{
  "head_dim": 32,
  "norm": "rmsnorm",
  "parallel_block": false,
  "init": "normal",
  "init_std_qkv": 0.0349,
  "init_std_down": 0.00404,
  "grad_clip": 1.0,
  "schedule": "wsd",
  "decay_fraction": 0.718
}
Each number is 50 + 10 x the weight over its row's rms, rounded and kept within 0 to 99. Layers, rows and columns count from 0. The size before them is the row's rms in percent of the matrix's.

# layer 5 attention query, 192x192, rms 0.0731, rows 77-95, columns 0-47
087:39 56 43 65 38 52 65 47 61 54 35 62 45 43 65 43 39 44 42 31 41 58 58 38 41 57 57 51 59 33 31 50 39 54 48 43 39 52 67 68 54 54 63 43 53 47 52 42
085:50 57 39 47 54 66 63 44 51 58 50 44 57 49 58 47 63 53 47 36 33 34 49 52 53 34 48 55 38 46 62 54 39 33 60 54 76 61 42 59 58 25 47 44 57 51 60 41
083:46 63 52 49 55 43 49 48 54 44 51 58 55 59 43 45 44 51 50 54 36 45 49 62 45 64 47 52 42 54 56 43 68 49 52 63 51 38 35 36 47 68 37 46 44 43 37 41
088:46 57 37 52 57 51 46 39 62 44 75 45 52 53 41 55 60 43 48 64 47 59 60 64 42 37 44 55 45 39 50 28 63 38 45 35 47 50 68 52 48 50 53 53 38 48 53 66
079:45 45 45 74 53 49 45 37 57 50 50 52 50 26 49 50 50 47 40 45 46 52 55 43 33 33 38 51 42 49 61 50 57 39 52 54 52 42 50 49 59 52 41 67 37 58 57 40
094:45 43 49 50 52 27 45 38 50 36 62 40 47 43 63 46 61 41 43 53 55 33 39 57 42 40 40 54 47 49 61 60 48 33 55 59 43 40 30 31 50 39 39 65 34 42 56 34
094:46 49 55 61 47 46 43 42 50 35 38 50 50 24 56 43 61 28 50 47 54 54 53 46 51 36 34 60 56 67 43 60 55 36 40 68 59 36 37 58 45 28 38 58 48 47 50 46
080:58 42 42 56 35 26 52 60 26 21 51 42 42 35 56 41 53 42 42 60 44 39 47 47 31 49 49 55 33 70 60 58 55 38 54 53 52 63 51 31 55 44 37 43 43 49 60 50
090:53 54 45 53 62 56 34 55 59 55 56 49 53 60 24 57 50 60 58 56 56 61 53 48 66 50 53 44 75 40 48 36 46 59 38 43 55 46 51 51 47 62 63 63 53 35 53 36
091:50 41 68 48 46 50 52 38 49 37 54 43 61 48 65 46 54 40 42 54 58 47 51 42 40 40 64 46 42 55 47 56 57 34 55 56 54 46 40 39 57 56 43 41 32 46 45 60
104:46 54 45 51 52 60 52 54 52 37 55 38 54 36 64 47 66 46 42 36 50 44 45 49 48 38 48 41 34 62 57 69 63 39 65 68 65 59 65 38 47 33 57 46 44 61 62 52
090:52 50 57 52 53 46 62 38 54 63 53 59 52 65 40 35 51 55 62 58 64 59 49 56 56 54 50 48 57 53 48 48 49 35 43 38 54 54 49 61 66 46 62 55 64 69 46 43
096:50 49 51 42 66 51 38 66 63 63 63 49 71 56 50 49 45 40 72 46 52 56 75 67 49 51 52 53 46 37 41 42 43 61 54 33 35 38 59 55 53 56 59 61 62 63 41 76
090:56 61 49 64 36 52 53 61 45 55 56 62 51 48 34 48 52 49 59 44 57 56 61 54 56 58 58 62 51 42 46 77 61 57 38 41 47 53 69 58 41 62 43 48 71 61 39 52
082:62 50 51 43 53 42 50 52 48 48 50 44 42 57 36 55 38 59 49 50 64 48 45 61 60 40 45 53 45 37 56 60 73 52 69 53 43 36 35 45 41 55 49 38 71 52 46 28
085:60 53 51 53 56 58 46 52 40 47 49 39 50 34 55 54 67 47 43 48 64 50 38 60 61 57 54 43 39 61 55 61 35 44 53 43 58 59 53 48 47 45 52 63 53 53 53 52
088:67 32 42 42 45 59 59 43 57 42 45 40 43 58 51 36 47 47 58 49 68 45 36 56 55 43 44 63 52 50 48 44 65 62 54 61 54 36 43 33 53 60 36 42 62 49 42 44
096:56 35 41 43 57 51 45 55 51 45 45 55 48 50 49 51 39 64 58 67 49 46 49 51 48 48 56 58 68 33 46 26 60 61 54 58 52 40 46 49 44 55 33 51 49 39 49 42
092:44 43 36 59 69 45 45 45 42 48 50 46 59 47 45 34 56 36 61 56 47 48 65 39 41 47 44 54 56 53 55 57 36 38 33 58 69 43 53 52 67 41 57 36 50 41 41 49
# layer 5 attention key, 192x192, rms 0.0726, rows 77-95, columns 0-47
087:62 58 36 44 70 61 57 60 72 51 41 50 58 42 61 42 53 69 54 39 58 61 63 41 61 40 36 41 55 47 60 63 48 51 46 45 43 58 45 75 58 42 56 48 67 43 68 70
086:64 45 53 54 50 36 37 55 50 59 70 65 51 53 51 60 56 40 55 59 64 50 54 60 53 65 41 35 47 53 35 46 52 69 41 56 44 47 49 48 41 50 43 63 57 36 44 51
085:49 52 51 69 50 42 49 28 42 55 40 41 47 58 66 42 49 42 52 46 49 56 58 62 72 58 50 47 33 61 67 47 48 49 54 50 56 66 55 54 58 44 55 77 77 61 55 51
077:60 45 54 33 49 56 44 67 35 35 60 43 50 53 31 50 63 63 63 42 44 49 46 51 55 55 60 47 54 57 54 59 48 37 27 51 37 46 37 66 51 56 67 45 64 50 47 36
091:53 57 32 64 58 52 53 49 54 65 67 58 57 41 61 50 40 43 39 47 36 31 47 54 43 35 33 41 41 43 48 52 48 46 55 35 49 35 63 32 55 52 56 45 24 58 61 70
090:40 67 50 54 61 43 44 47 60 69 64 51 52 56 62 62 28 44 63 45 36 37 37 59 46 51 38 57 47 39 52 43 49 45 49 48 45 31 60 48 51 41 65 48 42 41 53 70
089:52 56 52 71 59 40 41 54 44 71 70 57 53 47 59 54 42 39 49 27 33 34 45 53 44 51 33 59 57 41 39 28 49 50 42 56 62 37 53 31 59 44 43 42 34 41 62 57
089:57 64 69 55 47 47 45 37 70 65 61 71 58 40 49 41 40 39 46 54 36 51 51 50 38 42 44 37 62 34 65 36 44 44 50 53 42 35 43 39 56 49 47 52 41 53 58 56
101:48 41 43 57 62 35 56 68 40 42 50 24 47 57 55 55 57 56 56 49 43 56 49 35 60 60 58 58 41 62 52 35 55 51 48 59 61 50 60 64 46 47 63 54 51 41 53 40
095:49 62 56 46 39 35 40 63 33 50 64 40 52 56 39 48 33 60 65 59 51 48 58 45 50 54 68 67 52 38 45 60 55 57 50 49 37 45 61 47 46 49 47 29 43 46 55 64
099:52 65 63 49 53 65 48 55 48 61 60 63 60 45 41 41 32 53 47 53 58 53 44 59 54 58 36 49 61 34 46 42 62 61 38 54 47 40 40 47 52 57 20 51 52 52 39 46
091:52 49 49 40 59 67 49 38 67 42 61 58 48 18 72 65 41 47 44 52 44 55 44 37 47 39 58 45 38 40 35 52 45 60 70 53 43 57 63 67 57 54 45 46 61 40 36 56
092:65 59 58 41 56 45 46 47 49 36 57 68 36 35 60 55 55 28 36 45 47 55 50 44 38 47 48 45 59 61 38 68 49 41 55 57 56 70 57 66 43 60 57 44 40 52 46 51
092:55 69 49 56 59 47 51 43 66 41 35 47 56 49 55 39 50 59 49 51 48 64 55 33 44 57 42 59 55 63 46 58 44 31 53 49 57 57 37 51 51 53 49 58 54 35 42 40
082:47 58 55 56 46 33 37 59 41 52 56 42 34 47 60 56 40 34 41 61 61 50 66 55 30 70 34 55 35 56 37 53 69 59 53 40 48 49 65 58 48 45 42 68 64 38 42 40
080:48 36 48 59 43 56 50 66 45 65 53 55 61 58 35 61 50 57 59 43 44 44 38 40 41 64 52 44 66 43 65 52 53 51 39 62 61 43 31 37 42 62 41 33 35 48 40 42
091:47 60 51 33 39 44 63 32 44 56 30 59 52 47 66 47 54 46 42 52 38 52 58 53 48 42 39 52 40 49 54 63 50 30 45 48 44 66 51 43 52 39 54 58 60 57 38 43
103:33 59 66 50 49 45 48 33 22 62 41 56 52 63 54 45 57 37 57 49 55 52 50 57 48 47 27 42 42 52 44 47 64 42 36 41 39 66 49 49 56 52 47 32 45 65 56 39
092:54 31 47 59 50 59 34 46 51 48 51 68 70 44 50 65 56 53 32 50 44 66 52 58 46 30 48 43 51 61 45 38 57 51 57 39 56 51 76 53 45 59 67 63 30 59 55 49
# layer 5 attention value, 192x192, rms 0.0665, rows 64-78, columns 0-47
078:49 54 35 41 51 47 37 46 63 46 57 39 45 50 32 46 56 41 69 46 51 35 41 39 54 33 79 67 61 50 61 52 44 61 58 61 44 32 59 44 54 56 38 56 57 29 31 73
084:48 54 62 50 36 37 53 42 55 55 36 56 47 52 57 65 41 39 32 58 48 37 53 60 42 72 58 69 28 49 51 51 42 56 40 50 56 46 59 45 75 62 33 57 48 48 27 53
061:43 49 47 48 46 62 59 52 55 53 61 59 46 47 35 34 55 51 39 59 39 50 38 56 47 48 85 61 47 48 53 38 45 41 65 48 51 49 49 62 38 37 59 42 59 65 58 33
065:39 50 50 38 21 33 54 29 22 52 57 47 62 55 55 44 53 38 49 52 47 52 55 43 65 53 69 46 46 45 40 38 45 39 53 59 42 42 63 42 52 43 36 65 43 64 49 39
073:42 43 65 45 52 48 55 60 58 41 54 44 23 39 56 47 44 20 46 48 38 52 44 55 46 58 56 58 33 41 42 58 41 30 47 53 57 50 67 64 44 53 29 57 66 59 31 53
077:54 43 37 43 56 72 62 56 69 63 68 39 65 29 50 40 56 53 69 36 35 61 48 52 57 37 53 49 58 36 50 57 48 62 67 58 49 51 44 51 47 50 71 46 47 37 60 50
068:61 46 42 58 35 50 52 37 41 46 46 61 53 51 64 47 54 38 58 53 33 50 69 41 49 44 70 65 55 50 70 39 55 44 63 36 31 42 66 32 44 49 39 45 54 61 41 45
067:59 51 58 51 60 56 49 62 62 42 46 59 47 59 44 56 41 52 44 50 57 50 42 54 48 57 47 47 23 47 52 50 42 54 58 44 58 52 21 53 55 58 31 55 49 49 42 62
080:60 53 33 60 52 58 47 35 68 53 56 34 81 43 28 42 48 44 34 52 52 52 59 46 39 60 69 55 57 64 58 44 59 64 47 50 61 43 50 58 69 52 58 48 49 47 39 47
074:50 49 33 44 49 67 60 44 80 66 56 39 58 32 48 51 52 32 48 48 27 65 39 38 53 18 56 55 57 46 33 43 54 62 43 58 52 40 51 45 67 49 42 49 44 54 49 52
079:55 56 66 34 36 56 51 41 47 45 49 60 48 47 45 46 44 58 55 49 56 42 79 60 22 63 38 61 71 40 61 29 52 38 62 55 45 42 31 51 40 40 46 57 43 52 32 48
092:50 50 55 57 67 56 53 67 68 40 48 36 34 32 47 44 47 39 40 48 42 58 38 34 50 32 53 48 46 61 54 49 45 35 60 59 66 57 50 55 37 50 42 39 52 43 74 39
078:48 33 46 36 45 37 38 57 56 40 53 59 52 59 46 35 48 63 50 62 52 38 67 59 46 59 44 60 60 49 48 46 51 57 65 48 41 53 48 44 53 47 51 48 50 40 58 53
073:61 50 55 33 18 57 62 45 69 51 48 52 64 51 52 58 48 47 32 60 54 64 54 62 53 51 55 27 54 66 48 46 55 68 47 33 54 63 44 50 61 49 49 51 43 42 55 55
088:55 61 49 59 61 49 62 40 53 67 52 32 60 39 49 51 64 42 52 41 49 57 30 38 70 37 48 40 59 53 53 53 48 47 42 57 58 45 55 58 47 53 47 44 50 62 68 59
# layer 5 attention output (transposed), 192x192, rms 0.0671, rows 64-78, columns 0-47
076:57 28 44 43 70 47 51 62 57 64 59 52 48 49 27 49 44 33 62 50 52 52 59 56 53 53 57 42 39 60 43 50 47 54 43 40 56 39 47 54 47 62 64 49 56 48 62 47
081:42 47 46 39 55 59 49 36 49 54 42 54 53 54 59 61 58 50 48 52 36 56 76 50 54 48 42 51 45 60 76 41 49 43 36 64 60 53 58 54 62 50 57 32 49 30 55 42
058:55 58 40 52 61 37 55 48 48 55 36 61 43 41 45 64 48 63 41 31 61 57 56 54 37 50 49 60 65 47 66 44 70 44 41 48 51 53 45 28 64 46 65 44 43 50 52 38
061:59 51 40 48 56 55 60 44 54 67 52 73 41 56 49 34 42 47 55 57 62 61 46 41 32 33 60 58 36 70 34 53 55 46 41 49 52 53 61 56 52 44 53 46 36 41 76 43
070:41 59 44 57 54 46 48 39 60 39 44 76 48 44 49 61 51 28 66 53 69 35 55 42 58 48 64 53 47 56 53 44 33 44 43 68 46 55 34 52 61 60 51 40 58 41 67 41
075:50 40 52 37 52 58 50 71 42 43 60 57 44 60 47 37 39 43 33 35 50 32 55 60 52 38 50 32 42 46 42 38 62 47 50 25 46 38 58 31 43 40 47 58 54 63 49 51
064:59 44 44 48 61 56 55 60 44 42 59 29 60 48 48 54 37 48 55 37 45 62 41 34 66 50 50 50 42 66 39 49 59 37 41 56 65 53 57 56 46 35 55 56 44 35 47 55
063:48 52 52 47 47 37 49 39 55 63 33 45 40 50 52 53 53 32 69 47 56 32 50 49 54 59 57 52 71 42 67 40 35 64 58 72 42 56 38 63 67 63 53 60 46 62 25 44
079:60 48 50 45 46 26 54 68 59 55 36 49 58 57 48 57 55 80 56 57 48 51 50 56 55 54 30 49 63 40 51 39 72 64 38 35 36 51 53 39 45 62 53 53 37 64 51 62
070:39 51 50 56 62 54 44 45 27 49 58 59 43 55 42 49 50 44 49 60 48 29 57 74 52 52 43 55 46 34 60 49 73 64 54 34 37 37 66 51 42 38 52 66 49 60 65 43
074:53 47 67 52 52 49 65 56 67 45 57 43 45 28 46 39 61 47 50 43 44 66 49 61 54 61 47 36 46 57 44 54 50 54 60 49 64 65 56 44 54 55 64 48 35 58 47 46
091:58 60 66 45 44 42 49 33 36 52 39 52 56 63 43 57 45 54 54 61 66 48 49 61 46 57 51 57 47 43 50 45 63 48 49 36 34 43 41 42 59 63 29 55 65 54 39 49
084:51 43 54 55 62 47 59 43 39 44 53 36 53 43 51 51 58 47 52 31 56 50 48 55 47 41 48 43 33 68 52 70 62 32 40 44 69 51 56 37 53 43 65 44 49 65 63 57
069:41 36 38 54 56 36 53 50 39 65 42 52 58 53 67 42 58 66 42 56 36 45 48 60 41 49 45 44 60 41 55 47 61 58 47 60 59 40 61 64 45 55 50 52 43 62 49 48
093:45 53 53 52 48 48 48 53 61 59 54 60 41 43 47 55 49 64 48 68 46 51 58 60 45 63 49 59 64 22 42 41 47 64 64 48 26 41 34 63 43 50 42 57 50 43 37 43